config.toml
n_layer = 10
d_model = 192
n_head = 2
n_kv_head = 1
head_dim = 96
d_mlp = 1152
vocab_size = 1334
activation = "tanh_gelu"
norm = "layernorm"
norm_place = "pre"
norm_eps = 1e-05
positions = "learned"
qk_norm = true
attn_scale = 0.102
bias = "all"
tie_embeddings = true
parallel_block = false
init = "normal"
init_std_qkv = 0.0337
init_std_o = 0.0418
init_std_up = 0.0482
init_std_down = 0.0482
optimizer = "soap_variant"
lr = 0.0142
lr_mult_qkv = 0.7
lr_head = 0.00847
warmup_steps = 48
schedule = "wsd"
decay_fraction = 1.0
decay_shape = "linear"
final_lr_fraction = 0.1
batch_tokens = 131072
seq_len = 256
doc_mask = true
train_tokens = 387900000
steps = 2960
dataset = "wikipedia_en"
Each number is 128 + 24 x the weight over the matrix's rms, rounded and kept within 0 to 255. Layers, rows and columns count from 0. Numbers have three digits each.

# down: layer 3 MLP down (transposed), 1152x192, rms 0.0484, rows 688-756, columns 96-191
# up: layer 3 MLP up, 1152x192, rms 0.0482, rows 689-757, columns 96-191
down688:136137087118134151148099116088140132121113125110146125133130142131105150146116117129161122129097117124169127108108125115120107117109119156138154161143108133098129112116148110056149118157103142114087108154160114149138109103121147128110089105153101133170133103134187147129098074149167158175
up689:143122119108092170139109131121159175152144106113201145126142142123124107144085109140120082129162165162126128181143140112099156100118105144135097140102080146174095162137143076138152128093129105117154134165114121133112173101127140133153120130109140135147166111135104146113122164132112106152
down689:131115084129125136121143141142175139135139112170169138112125106116122118142133125120152128138106121163121108138146169111150111102178120161125078167110161105149122098143126109165149148128153112138111112199143131114124167125182096135186162162144152116089101117138123110106112144145155105122
up690:132117097156098121148128092126116101106120180153129159104112153139095118115095126161162149152099171102119127160124130130168140122128152161095132107113147137137077155172122155144153091107122163131127148176105176150156126106150091112139117147170110115133125082121107126177139163127146105148
down690:149142138147103160146155111097081149137167139155112150146094112080149174126148139143141125164137155104106068140160159163145105120116110113117160138187122139145164111125093133163150104146089150134144148085134133163098194127144179132172170120142168171155112132139157196132143161118167147128
up691:127129171160118160133133098141140130130182130109140098083095132079112170095116166134119123142124117136154140131135110118103114149100118139112166154136096136088119147166119123151129128142154121188156108156173169149147136051092168126092125118123141107116137127133144130137092149133086116173
down691:146104138141115131171129127130145164133099146127179120119129114125097083151126144074063142197116119119143132130122143110122106108145033126149091118132147133085142146147146129133108146174142084111150118076111128123154115106106133131095142092120127119134131172107138153111173158166118121075
up692:062119148137099124160136096105104150151092152096081095105114099125136123177129132134151108141154139145115102104173138121139131137143127110162136127136180127129095107118100128097108072138157132126129101125121144136151119085110142174100084135116137105098114140136110092121107111146125143141
down692:114087146141113101159130106160095129105124118143104136140132124114086118101138160129124097150106095075122091183129123114145100116161092145143154149145165121110138129137105118141167126118114139117146101133077144077141144133103118116122096126125112134149134097178101122116101108135175113103
up693:132142118144164165065141122109102117106143107120169150145025139082117090121123151103155153151095119131148128105167131148062151100130149109132116172128061089163056127073099113098125117130158080155169131156128097180122118135153138107168113128109093132084114114174119147107099164136127127157
down693:083183136156091114109130173107100113143122128080168121131113128123107120124158114124092182124132104131156111112117144171094123093133152131114171150158064143106102117166133107121126137119093141130135125148072139134118130133161134157168171094175114121086146134131123138131087133141142122133
up694:107137138164138117174082093128162109157116151104107097147147129115163093151128123105135088168121138122084109111139128141128123103098118100137150173129091077113114134150121134143116133182050152086136136119134127109103130127156111085123144103145109098113131132056118119134108122074085131141
down694:097143098147128127112106148137120118151127165142081170134156125112112143115157125136084113118119131157170131129124086159159107161117129156120117178158155077119138157119144122149128152141130084120138128125102140144092152161136125112140105110160141162140132125090126106113115143125159146104
up695:098121127098165126149126169091091162149105070140152150113126151101172159149095119149126141125123096101135110079132175169136133185134121140148094111130140119142110134135142104113171124130109123074126122102132161114127119108126129123198105172136151115162145125148123112104127114161111142117
down695:140119136135089099143176092127150128105122106160132094139130111129088173125133163108155178115088145164125144122131116113088103119111137103157160144131164123108133110153114111110140109151126159145143095138166093162126152161104109124128154116156099144150130126138100130174110150105188108090
up696:132145144093130135109110139103157125117079172113156074124140141129135073129127154132155145124121128167139105130112160161090147115134107124133138149125144125158142130102121146145104111129107149127142121181115127116127155116139117117151167149159119087073157145118144175106139146146056117121
down696:116136126142120124167126129154081086088087141160125146105114133164148146139120137104122124112098152110126137158156125140134132084090126140130112125125184117106116081166148121119142136131139090157095159134132132119150123113095172127115121113106100138092101148101126133089091135088195100121
up697:123105094113111171090122115132106158112135123132147122148141140113093132115133112124145138174133108101133132115175167104175176157079116100111172176096122112143098170144107168135197099141101132137160165100121148161092112148179132116147149133129157139187144132097100146107105130112124089100
down697:164104119130126149115110147093189147100119142140150141122143114114147157162126135143115099121132135157141158122128142111100139144127102089149164110141108152126126136151129154138144174114136130126104137121109149138112096151149123149157105187131081129138149129091132134147142167107110137128
up698:134135112220119148126109160135149105142127114119115111101150115175099126159169195104152082122104109142188130125164130137130157145131135123117150146141140107122139131158101134135183058142118140131145106167165138130153144099139118150149127151160081124126149103173183103147107127111092070138
down698:100141087190090149164131095137127203079163067152108120138131110166126122115146127119134100155088122092142092118203087124121163103127112099118140111087148127113152103129134124138176115112117097112151107128132134131168144136185119136142075132136114105143123123157175115129128075112096122130
up699:116146137120136154124146128184110081146118111163158150092122168098164120134121116103162171128134122115122154111150163107111134120134156129079118132116170165126129135160117148177152106161117110137132189123108129141132176119113154161168180139108125110138133150119145123106134101154172120115
down699:139137122118094115121146133087159133139129141056131154166100082159131131137155154135129110141137116137122146127122133117129121161093107166111124117133092132176100108160120113128138094150149155146145111127177170132115090115151099116110103110169119160145151144110112138162130139085117132143
up700:155153176148148156145112145148102115201108141173156134123143133122070098150146143164143136134152142095134106087098158140138127103152152140134125126134146108121107155132152102112117058161113112098088136190098127130153117134123169129097172161133134115167113122126152119152148140147164125140
down700:109141090112077170155117128130146150138122122127142171102102112120121129099160145155156127168102119105149174144142142074108060152130168191156128153183104121173130136135130105124147152092131114144105113148120136123114137168112125135085101089103103147172131133152140127125140084128123150117
up701:102130113123161145112132143116155170141161107134146107116063157113173199132132148136170110114142120117143170100128129111129125138111107103107087137100105072140142123140121131125143137074109053136169121061136129161156107093136144087152197176129101132117112144137128113143105089107150109111
down701:136139133124137112110131113099119157153113120170105147123119078137157125124174108143092148139127118103101091134140115138114130126145151098128113128128119141141124197078171119107136112101128082079126145129103126103143126120121103138124152151171090121135130156154121120150134120143132143144
up702:151119140153135134156102089052164174103117115164115128157197159138112141157148150110163141124136089093153159068098143112110134144115134114131133173116129135166140124135105118145125091159114097139134130134134122153111138152132157082099080125144151132098145139142100099158090105141106111122
down702:098102116134159110095153156163166106109140148121094152112086106149112115113074130113144117119154141188127137126106139107143097134134146175137143112154115140090130086131191127117126108119144170147118140119134157072090150116136135159135162130129169133135128086121165158129168140140147156122
up703:099132117128102121161171132129121134147114140111151107137124092118094102139152124122131142129136128107094154169159097146135154101152138176142166170105132094117103149131111135139116097115128161118121146112115122149081128135184141109120096079082136100110118143065151109072125137104117107109
down703:136111122118145109125174141100140123108160153144120138128137100155115104100163097137146095148117157129134147139127098113076142123139140140143078160161111100151129109145148121122126122149112134122159082165159180117156099139126094135126119156120146067156115130118140145122124147131149162142
up704:101144117124132174113152131145124169134141158127117153123109136127162127123125123147160105118137130141144130110140185121153118111151162128124117169108119151145117164132122110115146126137142131100144153146124102180139135151135158145114129126080133112104130155132144127155141142138118109105
down704:128113138138141113122113130060121102103123147113117131157155122119095141121113150134125137153146114119145081112155118120123147177135083098142110068136139115110112124148099138123135152107126127102079136122163139091120137154108085089106126147150132144177107110099113154154123112090109156130
up705:140113123131122132159089155139127128115112123117130128125109125093148126152116133140147194188122102148093143099151139112120136169101098133129145090134153157127145101139121105130187132121139160153078078131130128124120149083120119108126146178087155135184086173113119129140107123073102124082
down705:102176162169126072140140130168135142167176083160130144079129165140133106144111126158096168131126125164128131112143116085108096150093128154170135152142120121111161106124124115115142084142089121115136123069150145168127170137172129134154119176125129112120126111125127113166132139122092146105
up706:148061158135152146155139121115164130121151097106131102136145119140156115175123105152142090144138160138141150161142199204099152102153130157104138118111151084136174124104091159142178096123136169143116129139125115176092129171114109146103119164158132148151131140158127144122157120106092118102
down706:130158171087125136141087116131090145125160159155150141152116110093136118155098127164156135114145099136103141145157114080166170158168119137123147116094141129130152130148136119125102098107128132108136130151120124134105152169143148185124108150100172098104144107094106107157181088192179147140
up707:150145162150125110127116101148154118136135104087126157157103142150143136094159137159157128109105115127122118151124170121150132146135158145136099084136117141059084134129128103156143094126094178102137086125154146076126102152109128122159117079094093148126153126123116132110110156174100097176
down707:168143122125109090141141118098116117114167110078119140109138172103152160098136114147135117161139095127117128119088064128164156114158123164091127139168127128117131130146140091161124129190132147090133148155117128124174104137138073140114164101110113118106103120133172119149115134142068142141
up708:177115139110160123111093127105142114100078105139142136135120139128154112089131164044145142113116101135124112118125107087132152111144055117103196112098133101125142107117162105168152125117098103141128133095110114131149119133105140131190083124108084158098155113135141126068123147138090132116
down708:137146142137133113083103145147093113119113118160196123175131125161147103208119149111160172117103135164104117118134118172118123111146135181133147135091142175118208119126150104157100134123152149125138112102126119115145110163133148138176143142092089192084155099143122115088164129199111119130
up709:128133136122124123149126190113154171170156114096140147099111130120142108144116077131126139081140143092163103151112117162094176117115124122129129117094155122134108109091109114113129133158174143153141050138167092162126111157127135100109130094103131112165131130077098085132092145155164126091
down709:125180147136103080097087156156152133145093085159135125129154157106105093135143089142128153111165152150144148149119067159126147169131148082084093134091130119158107124117165132112126146103154088146147142110140092148078100130142118109106099091146106105163127121113152102133073103105146133163
up710:129123175183105103094166127112130144117103110123133123123101145134147129124120141114113124106167129134159150130142151132117095141147136127165148114160142113148110151089093146131131118124130127141142133120148141134119151138141149182118157145104115126093135100161102119115131121140149113114
down710:131080088163107108143124141109112113153138120106109130125136131136106114136079123151125181144100133142131114128132141112127138128136123114129173120132122161081144164122158139138092127165132103117117155159124131121150083084142106111128109077117114105163125157127119130112133142112124142167
up711:128127150129140115115135122172114115136151160136100155121125114108209149100108087101145124100099116139137094123156104128160137103083104138112094216087116179121124109155116163109169101124139138141113128141132128108155091105142082117143113132093117122106090123125130114131119162149136135109
down711:167064109119112115181117066130132122161142157137183144151150118151153122108138119162143095104160124101124082134179162116105187143129102122129114164136106130109142142106133153131085130130120126154139133097127099135162134125121121069121094160064123122107169156152115126129152108115117091147
up712:078125129134169141147138093127113110109124103167153083129127158125127168139099112140129130069121124135083119167095120116115135114113139099117122148084088197131153148113143097100106149127149120104137162100109094138105107121142150112150090129071113105129164141112118109133143128140158149123
down712:093134124145152146132135101190163103109153078119111101130151197193139178132086152142118115132114110112082137141144114118125157175123121146122128108105101179149151135174142095111097164120148114118174106100108056162096142123159128087149162111115120108136152108143106120171108120113122094177
up713:118075095140071169100147166117111139146145114134099129109126141141152121158136111159148131157154124154118160144135127120125145153126142158125144134109136146115143109099122153147150135138116153120114130141113126158115118111099132126137123139179103130167133133111072115078148119126105121137
down713:152165112121137116116102149104144125133128144146121116151165123073114149143143149142104149127156134137166129138095131163112109099130138149136132141130107122093129137116152122138137124136132087135148113102101141149180156111128168106144094131126135170139182141142084118122098128152139099150
up714:126147164152129148100142122139132163140108128122092105129070134123095196146144116119128114153160156101095101146148128138115107133150120120164123078112119096141080133107106117085151084093123123154158090158109157153102144144112156168113137141160116141145146178175115142149128138151112125094
down714:149138105111131150147134151145133119136114100132108127173141151095141128112137079104149109119149103146169141137111129141144183117147176128100092122119111123139121101126144050150134053163158117096095122137150117124121138149119128119127133161116152138113146126126140137115148151160114150045
up715:096151078086113077138123117115132132091118135166138164106102102120151152125167119136153156101131105097163110112108112103120141158129166103119133111140103158129111161173148149130137167097105120127090115101112102168112136103101153160107098148133104119110097058174136144129103154140067123102
down715:126163065093144081120112114137115103130132149123155103106153142160162113134190130120109151117156148134136121107147168148149176126128118118113142089105094147140128140122117131130071139126108126135115081107098140146123060091111108124093154160159116148149168068108162111099089151109137100112
up716:120113126121103139135092130128131090087143108155096137134069136051118109070135141110124139147145126115160101105103108122123096088103163126140133090138136145104127160170093132128143114165128099162117111157121147118073089111104152102096111167095103143080170155160083126121109135078175131128
down716:143091128082119144147099087156140142064085175134107154120116141123116105097108109133093086108113058105117082112092108118100122139090103119094127101138129159136119119152134111140088146092113117187147091186141101103075090093114117098098119174133093135108154126052118123111168143126128084076
up717:111126151175089109176120114174131102114096107112147166117114104103089148112121133160179164141122123084117140151129108095176133128139131073116138140165141124119131149148132158163161099167104144135128125118122178112153129157130163136114127126170099105124136149117165115158163112096153087152
down717:113140139102150132136101160101121124140107159142154147120097133113154104078142121121123121117173133129138106087142133075155091153118144132150117096134091139166105127130089149133152137106164124125130171119102176112140102201183130118144150101179129143144114139089117115115175148131130138135
up718:140123150148141129192150152189128168146065105130114113122133126134149139120114138107138143104158116082146135120111139128143142160118167127106117099130151165096128114106140148101148114082114113120115142117139179135143164106143169147154147120167132115174137126149115114121139152159124060119
down718:126136165134124142149139128120096160136138116124166130170151105122126103121132159109153105079102147128129127105117116126160138118132149096150163130131115123160130113143093122127173146134107139135100151131130113145125164130094108129140126129175095181132116124160089105131139090107095188081
up719:168069143181110136094146117142107106146150130141140105142063120101149131117126143101120140162135143149140105149126156132121147134109128115076113121073122115119141141143125107161155077120141124125135128136136162154139119111124108165113063126134104138100086124115168117130131128090144098147
down719:154106142143132128095136134153118138134086126133105134154149160085144123116143126126102081169073125139111136120122131143089156115128134133102124110127174137090102139164158118138155148153132135161141119150134189095146146133102175171104158116104173130110125077118141127133129139129102100131
up720:138146120083102143146131129064135102153157149113126145122137111119066126152100124115133123100173136140154151139160117144117143089104145114133153087153133106105138159122137079134093112120107134093118076105156173134108125130176159136143133097114102107149119114068076123102120148155146136123
down720:143095132093106147118150142084138154122128114152140162189134155163101126157159126097106118126096118130159115144129092147119160122151134127143144116149146120119102127120087114097102144164127149108143084141121174141118099125126084107105072116157107098101088148158135128109120127102129143152
up721:124123138159139154108151126147140110118138118135118140150140144162142156098117135118138122104132113131148134126098119141145157143128150127131085117158161114118102143111120126111072114162135140117121120107125126144118162128124138085099120153143143119116147151153155108138142121086139105136
down721:152120116082136109104130073132083107158171091086180100116156132152119161104136161157110153097115154158127100111120117133123107110146111141133116096112119155136122135140108149118123134149136102134178137152147150123152122122141111157130154144090123175138112115146123112152129124094094117134
up722:136123103133168157146122161129118145114103118152110142145065123153111159174152112154139129128156107142113214144124126127157140115159132150111107110126129100149158140121136152150141065127140087151127179092138140134100132117105100142138110133133135125129156185106123109093172086123123152127
down722:108135103097118151082104152106152128119127140166044103129107156152068139172165086092126093097144154127132115114119166111156134078116173136114134114175151066108086143092124129103115116116131152167130135118170161146112129102118100112123076147115148066131122114105154082121160101132122154126
up723:074136108119155081126108118126095114145152124159140117084120133135108108100133119091126158113182100157135106122113106100127134144101166156086136106128144123078133113131109113098112148078148098140145143081111084172106099112174159110115129172084118128107179144121113119148110150112132148107
down723:101077135161165126141125109109131147131161106133110104152139123131065119140112117083151143150086134104152134141154158078126118124150136083130128145097132130160149096142136126122134159142076128109158159145102120156109114136160164129142167143123135164126144125115132138137126129129129126125
up724:124140148132128127093143126133123148148120102142097137145135100140137110136199110139168110162125130130110150151164164204126125135135106171151153110146116109126103095126134141088150115146108141135186110149128114159127164127124113168146135106095180111158158145080146117137119138113104157191
down724:112159102078132158145137120135135123070150140101183178141089184145142160114116126133127148130152074129168137110118117057125129128166153116114094140163159151181185165137111117137132121120149126115114145129060135074139116166175153112140125157133070137099113084151115129105151120138163113119
up725:084101139147156099151098161127095112107125120114183092076101139141138161148121136104153137151180141108132095143118117155109115163140146110176116159110100109103143101145127114131135098134100116180121121115115113163094164137139141124111141153144168147104115124144126135139154112107131135121
down725:109148109188143136161107116139075115111137101110104120099145150112134162158157141143137083151112171144092165150159179101068117123130083122111115127086146127149128148092106144147187148165085174127111142126127103096140147113118149121163154129156081109086091149174143147118112140082121084113
up726:150143143163132131123102147112173150110105137119109090137131107114184169103132131127110106111139149143150107077130101141120137191133124136125135141117152145115130202140123109139142101148131099072152124125134158169146114156121120148114128124168122080105128140113134141119058134124176097127
down726:125156154148138101181138140122120152110125119146104126117115113127106130161141127122118146109128111136131159133153123096151102144098122133107156104141099127175175122126164150162075137155160104103087159165150115115146095085082160122141144137119132193164153138177147103132134117149161135117
up727:111145155185116121109109117135093127124114122139096115144124121149163128146124142138115150122088136124170104134122133090156088113153163140137129117140104120118174132133138089145125150125071131122144182106102103107164138132110130129145113140104107135083098112162132110114154134142083119147
down727:084145126100133123145126088119144126113154100140190132130163171124085124125132167124151112140158162127096113095133123105110118077152108121112129152086124113136129140147115105117120087085149183130068093125082118111108126100103137116147155092160153154125154134128084167110116161091159117144
up728:117101145103142127132123128137151136109136151133156130138086152134111166178174129153126134095106114149146130109157106104135135110180139154133155141152100111132104114119136144112134132131082115151139148095101078108117109084092132143121092085111105114124098131122120122129116143130123128129
down728:102179086135132168107166113102154108143097147105122134152168124085124108151149138108171138159141125109094127153137136147129137140106119135146148158129119104124147147067104104115152117132125146157133115158138159164144115166153138146152145123180116131115104073120099157113151140130132159109
up729:119125152095101166133109107098142095138074119108154152132123127150126068126125135106133100169144077154114116147103063165167135072094073125130115171105117096136150156123196099122131182168169096147163110107114115112126142131179150061113088110173097119103121148132146118082145121143127124100
down729:104167154110090139149074131072141159176165129115125142147103129122092104106085151085111153169145136120174135161160104112116169102153108084126067175107124107145146130156123089134141167122086096092090145138096133123120128131118145161142128114144148142151132123144172137163101179154105115150
up730:099166139146152103128129138111128120156140112125103133146137104121151098137132122100146096115162115135112164118126138120138102114153157075118193141141160137190129124145160156094156101131149140115167093120122106164109103105100148094145141128128110138117040146123119143112083094134134162100
down730:121111095132117154139142153118154133084130151131122117177146120116082132144144103133137116160138108130089140124117186135080107090124112132100096133128091043111141191167137144100125169152150145097118125118125059156205156068128102125156159104144115150088086105151115139094134096117133132117
up731:148125082125103096107149166118148125121137129127089096067109091070159095124135147132136094111138146165109114137104149119145099094132122089121117138116103102135130134119156085140135137095102090103116124141091124166140115098165147132102112124125100134145081126170135142100111132138091118127
down731:092089116098146164141145126124106122138134141159091154086104110098093091085156144108131172096118151104122124130126116120112102136119098127123109098121114154163103131139128109159155112114138124148130111119098164133140134134105123126136129166124120156126131140112106174179152115122168148150
up732:115149113118104124094100092113153152171178135151104146129127150102149149111149112129176135120187185107121162104089113153144156117187137128107110146128146132144117126073130144178109143195139161155149151165094162121148145158120121149166107153143173092120163120136172139140150126126123127169
down732:158139166152140139154120138138145120110103107119158108127147128159087141150105106135156152138105143112153118133136105155135083129147096109134162129151173161111146102124136149126158164130131159127188118105193094165126111129189127151127140163103126117124099100119142130141122089096108142116
up733:098132167134192111115136123158150125085167123108165134124086130112114103091131143165108160116131114087109148099106077141132188101116117153125138111128120150151122114129114160172127133154092147143141151131084172121136082130135106114132186153126147087122110111098163084124064145104135101155
down733:136170110133086142092190145151164098117101149073100074149158128125143161151187130111100113095131130105129145145098125133135082141120130128115114072110130114113138144132127114107121076130176136133119125120140065128109156117117148117092095118090135139122118116100140134120155140097133089108
up734:123106151097134126201155095116170180108153128146125098154149108150110125121112108150143155118171128145167131145129088110174155125149121112122091159171099146151117106155088143148135143116096125110145146137122140160125157120109160132145170135149153159112144136118142118114150121122107110136
down734:118150183120121126127117117118123109143104117182145155143126089129125125085111094125124119128158115130133132143137095148132154143158126083132119130158043144103075091133115129151094145072097176074113114087197112130116151097122111095094111090143082097138153107086101151145127140101146115125
up735:116135121094095100155147133085155150102122136117094168121100135113147129130130130182105095153133142144124102139104112054142139129091096154120110141133080169172164125102144129147160121131128143147119158158080120139071120095087120139147084123127135124116144116098158112111097101115127154129
down735:166130125174084140062128147065172111142151120117094116093123159134125126115146076098127103090147168153158131119120145134133090106112177167152098166115096129169118089137102145138135153117100105127137159134148122125109146078086124138153157113079130160161121102125073190096122120106095159150
up736:097088117134145134102112074146133141106179106169139090132090151115072143132119106121115113112100137141132101122142092122100130120109102126129122076111114086126114131135054138122127118133115184164157129114080100116106177134101099094110134147136125159127121137093164107136091120114108154136
down736:152134127162120154074145130145154174171123129115127140146120086143096111128124120124131122085109104152117128071126134114140107148136159113087160117149132120109127136148146136133152088135116147143132148165149191105096134094127158102107123109158160131159156106119149111103129097179105131115
up737:115128144107104113117126111161106125121116152125140151159098121096117162107095098125162150164091106124095107132148109119141137160139128144096154140133110158157090103143129158114099147103108140120141149135160170135107045156109102127117153111160100116162108141097155128142140164125089105147
down737:116102122113130157119126141142106103136113083138112089144138137105132125134152127107114147099146144162099163181099133147129143104136153105133105128149132175144128104134118162149144096107149153142135112157100132123089116082074161123139096095078113131135189159139156107149078105117148161111
up738:152122135132111105144140086106146139126134143128116117117090145154157093125160077131124166114128115138118135117119145146084176126116139112149141122165115075118087148103138150126113107160184154163153132129105130161143127095132109137106169105120162120174087138109129141128112121140148143139
down738:088140086134168114095102090102116092149140129089128141153144128125152096150098122101106138131161125131084134135139166115155141146124123102156169121111128143136163143126154134113084149120126099129145153105158131113137115144112129160128144118102143170119136154127169120133133125075149120137
up739:062133131161116124155144134160130146180110107159136143125142142138106083132148162120110150125106123136080121141109148108140139139159130160116123132123125155142100116181140150068106127142105123138073120102119123129128152126113103151101159137140089129126099122146132128118154160111148103181
down739:188107117106120154121079172144144117067155093111172125104111137185122182125151102150122112110119136130148134104159131139138083168109135122161129123141098121090101115142165124143100140091174080154192142112125137079140120131113151128108121106101151131107117119134112182107131126160120133110
up740:130124130117135073121154124186058148109120117135148117125144105099137130054114141065120133144129161150132082075160083151096127139111169081106145163170152117129109136112106125106108117113110087119105184115098142154135127127091145150100118126149108114144088189121102162104105120114100114143
down740:172095118140127101178105138155146143153159124124126116120094145116101117134111099198151130150170163148142093136145189109140112075154143122189123105143115111140096144124124111157111139116135134147130110133131104138154144156162166090144120127121132069104134151145150091116133139174095125163
up741:157100124131112150148132097105120147104155092111122158110141134130143129109128107124125136125150142149105137120143126113126120149107106132112126133118122142155095135116119141103130129107103138117143125081091100091076127092116140119155175093135122144146131146136121126096121108063094118164
down741:131143159133145121102125095148115124113125153120121134140110095108118110122114173169103129170170143105114135141133143149143146136144089156137132124155111155122134149151128115146175131109084124114102156115146107111170112096135169106189120151143083146140135163165149144138132138152128151126
up742:178136101147175138060165112127095119107107163102116114132116103099114099120113140103101096137136104143169129131128103123140144124117119143124132165106120142117096101187133146133091069067107134149131078105122099121110125125095106158104091137141181143129148157130129143060144113139078100142
down742:143133081123183159110139133126098082123102141112121188123133152139144121085148149116157133169141127119136097136158118124164145133098128145098111100127126113099125130194156107107099127156126095154095076100100098155114155105072129153101100142110108067133149140126134147093145102140131102129
up743:128155123140134145128145097098138134131116093166129136080123118139131115142111138174126167167147113103119129131119126108108176111108099138099151112087146131140146134163119163123103097133086140200113158129136086117149150123170134097104139156121103142140120142128157115153127081125131136133
down743:103138147148170103154116179155106083157147145142134129132094149137105094118184129109123112137110142131076140139128132142127099113148109186123113126125135171151158129106150105154150174156153105164164141117189119138136152065141136109150165134123118142145173199129090143117130122116131122072
up744:124111147126126135119145115166097118153086138130144134125098113147149125054131105130121131050144133165119097145128126154115113126158112129092140157089119167131102110159107131138113111088148127144145115168110103162108137081103090101136102124117130140132071124156156128161073123149127089148
down744:124092134103133175097168149164096097109126138130119109096126139135134140108131103125105105127116093138164100135199098127157086128132110139137118072113086155182113108185154086105128085128145123116163181132091141134120119103099139090109101132161159146072146108168135112130137140096134105142
up745:118120123140121120115129102096111171138085161129155092115098168080139137132130154108104122122098142124128113145095140135064136122069111131129124098139138132161136131132181164136110107109087153081102158119128113117138134117106125157153168162137143152110095122142150107157101174118123108133
down745:127160139125142156124073140139134116137109157153081138105087102136141129135100081100106110138103115104111148124098125149095135097166120156098153115137124101162109067110089143138123134129161153173136176144104144088136121106096114115136125124123136114118086121097107140111151105133092154085
up746:125159132143138111142148140122119118161126161126074130118159150113142138106146142107126109141132092133111097113163172139080112072137116179146150133097170097151162085116085117148136111128117133136138126097107137123146098157147165121100081141121140138124151092147166123136168146127114159138
down746:105123113140153139141111127131153121176137126117145100159117113132110142095116153129167153095096104141101103099138125120157156168149134147104131135092129155158122142123169144145113152132133098171111160133166118124113146137117096152098160161143146138167115113138086133124078131125168118101
up747:122127118134128149177139116129113105135127099084132151123154081072108121134155118113133127092111132112111104139124098152150118127112167114105162130158101114144104059135147100131136142156113089077142128169144139113132091082106095115116114120164130085144088135107077125099092107126128109085
down747:139096133138138097108146111142137124095106109122136113134181131135122136127064116148137101143138144108120110160125129118135149119153113152086142159106141138129138128121129122138101126145149121107135102130107116137123144114129152128126120144120152158124137122071130139154153128112138168123
up748:132111125144146138126109110127120115149166176147140131130124141115146126174141092128140120120144096119140125090124135061086113135101118134121125099085106106131174137121062125118153089126104115105094136134124122120121134107127131105173159149089128093147108098138126139109126182076123103125
down748:107130136092085132154093124131093116159123078142142116149119118141151126076167107122117156134138134140119112128077125156133108118167118152154086139134139140096131134120153138133166167127139171125105147104119139125123133179110146168113120140108147133167110155130116104125074082149120163144
up749:140118169156146141118103133116111125118138105109112142102144147095123091119097119147164119159132156082105130121095145167112121152141100135142104142086148101130168109138114081099129130136121135111140141142123139146109121124128170138149119115127097131159125108087097100161164131130105088134
down749:130167129159128084103115080124145119161090068137161137119131166134111082134121140096143115102150129090121137133149092150133122176157157112130189161140171075105171119117150156095137135082129125131151186112099118125142157130165144113161122095109152133118119138164108126102178119105155115121
up750:111099134126133151115134128135084169141108136182114092130122142147160105107113121147158142080144128151168144126160136108119140097128104136156140143107106101124144140127122145109133179136128145139132109106167143143134148148147145109118154124152126135181169137110115109155109120143140129099
down750:128154108129118137158124173100140135122124127099146162148096113151091177139152142140118109156104146093081136139099132175155132160117123127137135114163116160111139120098164114150154066101152118140124134123121144125139164150115138173118088150113133131126093114144169159127130169131103136121
up751:146107129124135154111151086130110115109154142106123161099118165152103088113114157123148114107125154103125111097114109080131133126136157109108163113129129115143104094122114086175168129131139155127143147145130145111112109154100130123149119102122160112104143114105183103126109150097156099142
down751:098172141140094110086130106155126120124107138137125145123123076084109140133129141118126153128145118106115140166097115128141103098138205145155116151146111087131111146090159122145094132123103149116122132137082120103153109135107129133153125128134150076125125159087126124173132103060141101136
up752:168133096148121107147154101122134089136142113129153109101143146116149147162191139076094151130138123137160121099110097156122132117163097170148159104096146111159125130103157089124151162126102150133146129126124108124161107118112134123108136185143106097136121142093137140153149107088131092174
down752:127126111124128127130169129126129137104122108132111139144130154145143148119135106127074108126111073097096162167125153162110130103101182107106127125159122152167121111127144128139112126104102109092160144145096123113140163103102152163116124124132105133108115149101104151121166101141084134129
up753:120099098147174093129133087118112131092117139147132167081117125108139139076128154132153119128110119147144124135152123134117119153163181075156126133140127144122154121044100111169153119156109150101147100094121126100131131127142142085107123135143137111161131134086153131132095155187132110170
down753:147141132092094116139117081109131145124123118105105157142153129121130128164149112116120122099136085088135132120109125138146132135163123107145108116161161133085129149126186171140143146128149090152169103174095130157093135088086124142114100121116117155143120107087135108088123094182171167143
up754:106071140100175136191149125150115136133124121140134108117108153167153161163128113092098137093129149081135135148138097138115154127142112148126102152177074115121138099138163120133129139074082107158143165078141128107141134128114094073122066090138090123130107120108124116094087178101161141159
down754:145090138115094141116167158118142100137119127147146141138138188147185137158122139135090090101158097114134104124098111185135115176117161119156132100158158148165095083088172104132170126121128127081116122123060169091105098119150146113139090122124142133121106121143080145108132124138098132151
up755:166093115151091160126140102128118163132136114108088105135142131089169101123122070116137161171156139155143107135179197170103142100127158102112067171125116100131098172122142082140093106086095148104128130139131101159119127123170155173150183176101100119119145141138178127166147123097110117153
down755:094133069139163102099153152123096094129093119168162106078072140176088114132141168130138093117113153156131123156113133120149109154122133148164154079128140157165081136080142135098140155088130110142118101111156128129133125144100142153136122091177130094102105124137123079082106118157125090112
up756:120181115128139126164128152155128138144136124157119160122158184136132117135136165123142092135109108107094130178159149126136129105153077161090088116108113123133100109141124120115119155122146173104113151113083122171145134120090137125133091094145129159112111173122140154098145151141142150090
down756:145142166118107144123074195154118067073093111123135097132121177116103124131125116124091142115124123138144115134158094097094127168077127162147175141116103139108137183122069085153164182127132158099130150105173121136145146136124133119132086101096131133137153120088164135135132153121141141096
up757:127154123102113121102131104152158114175118117141166139156156112122104151182130102161122115128131145135123158099134110095103148135126116115121134148119138121119124096104117137139132129129132133167119100143099140130185156114131133159123132106132145116116105189084135090158082137121105129129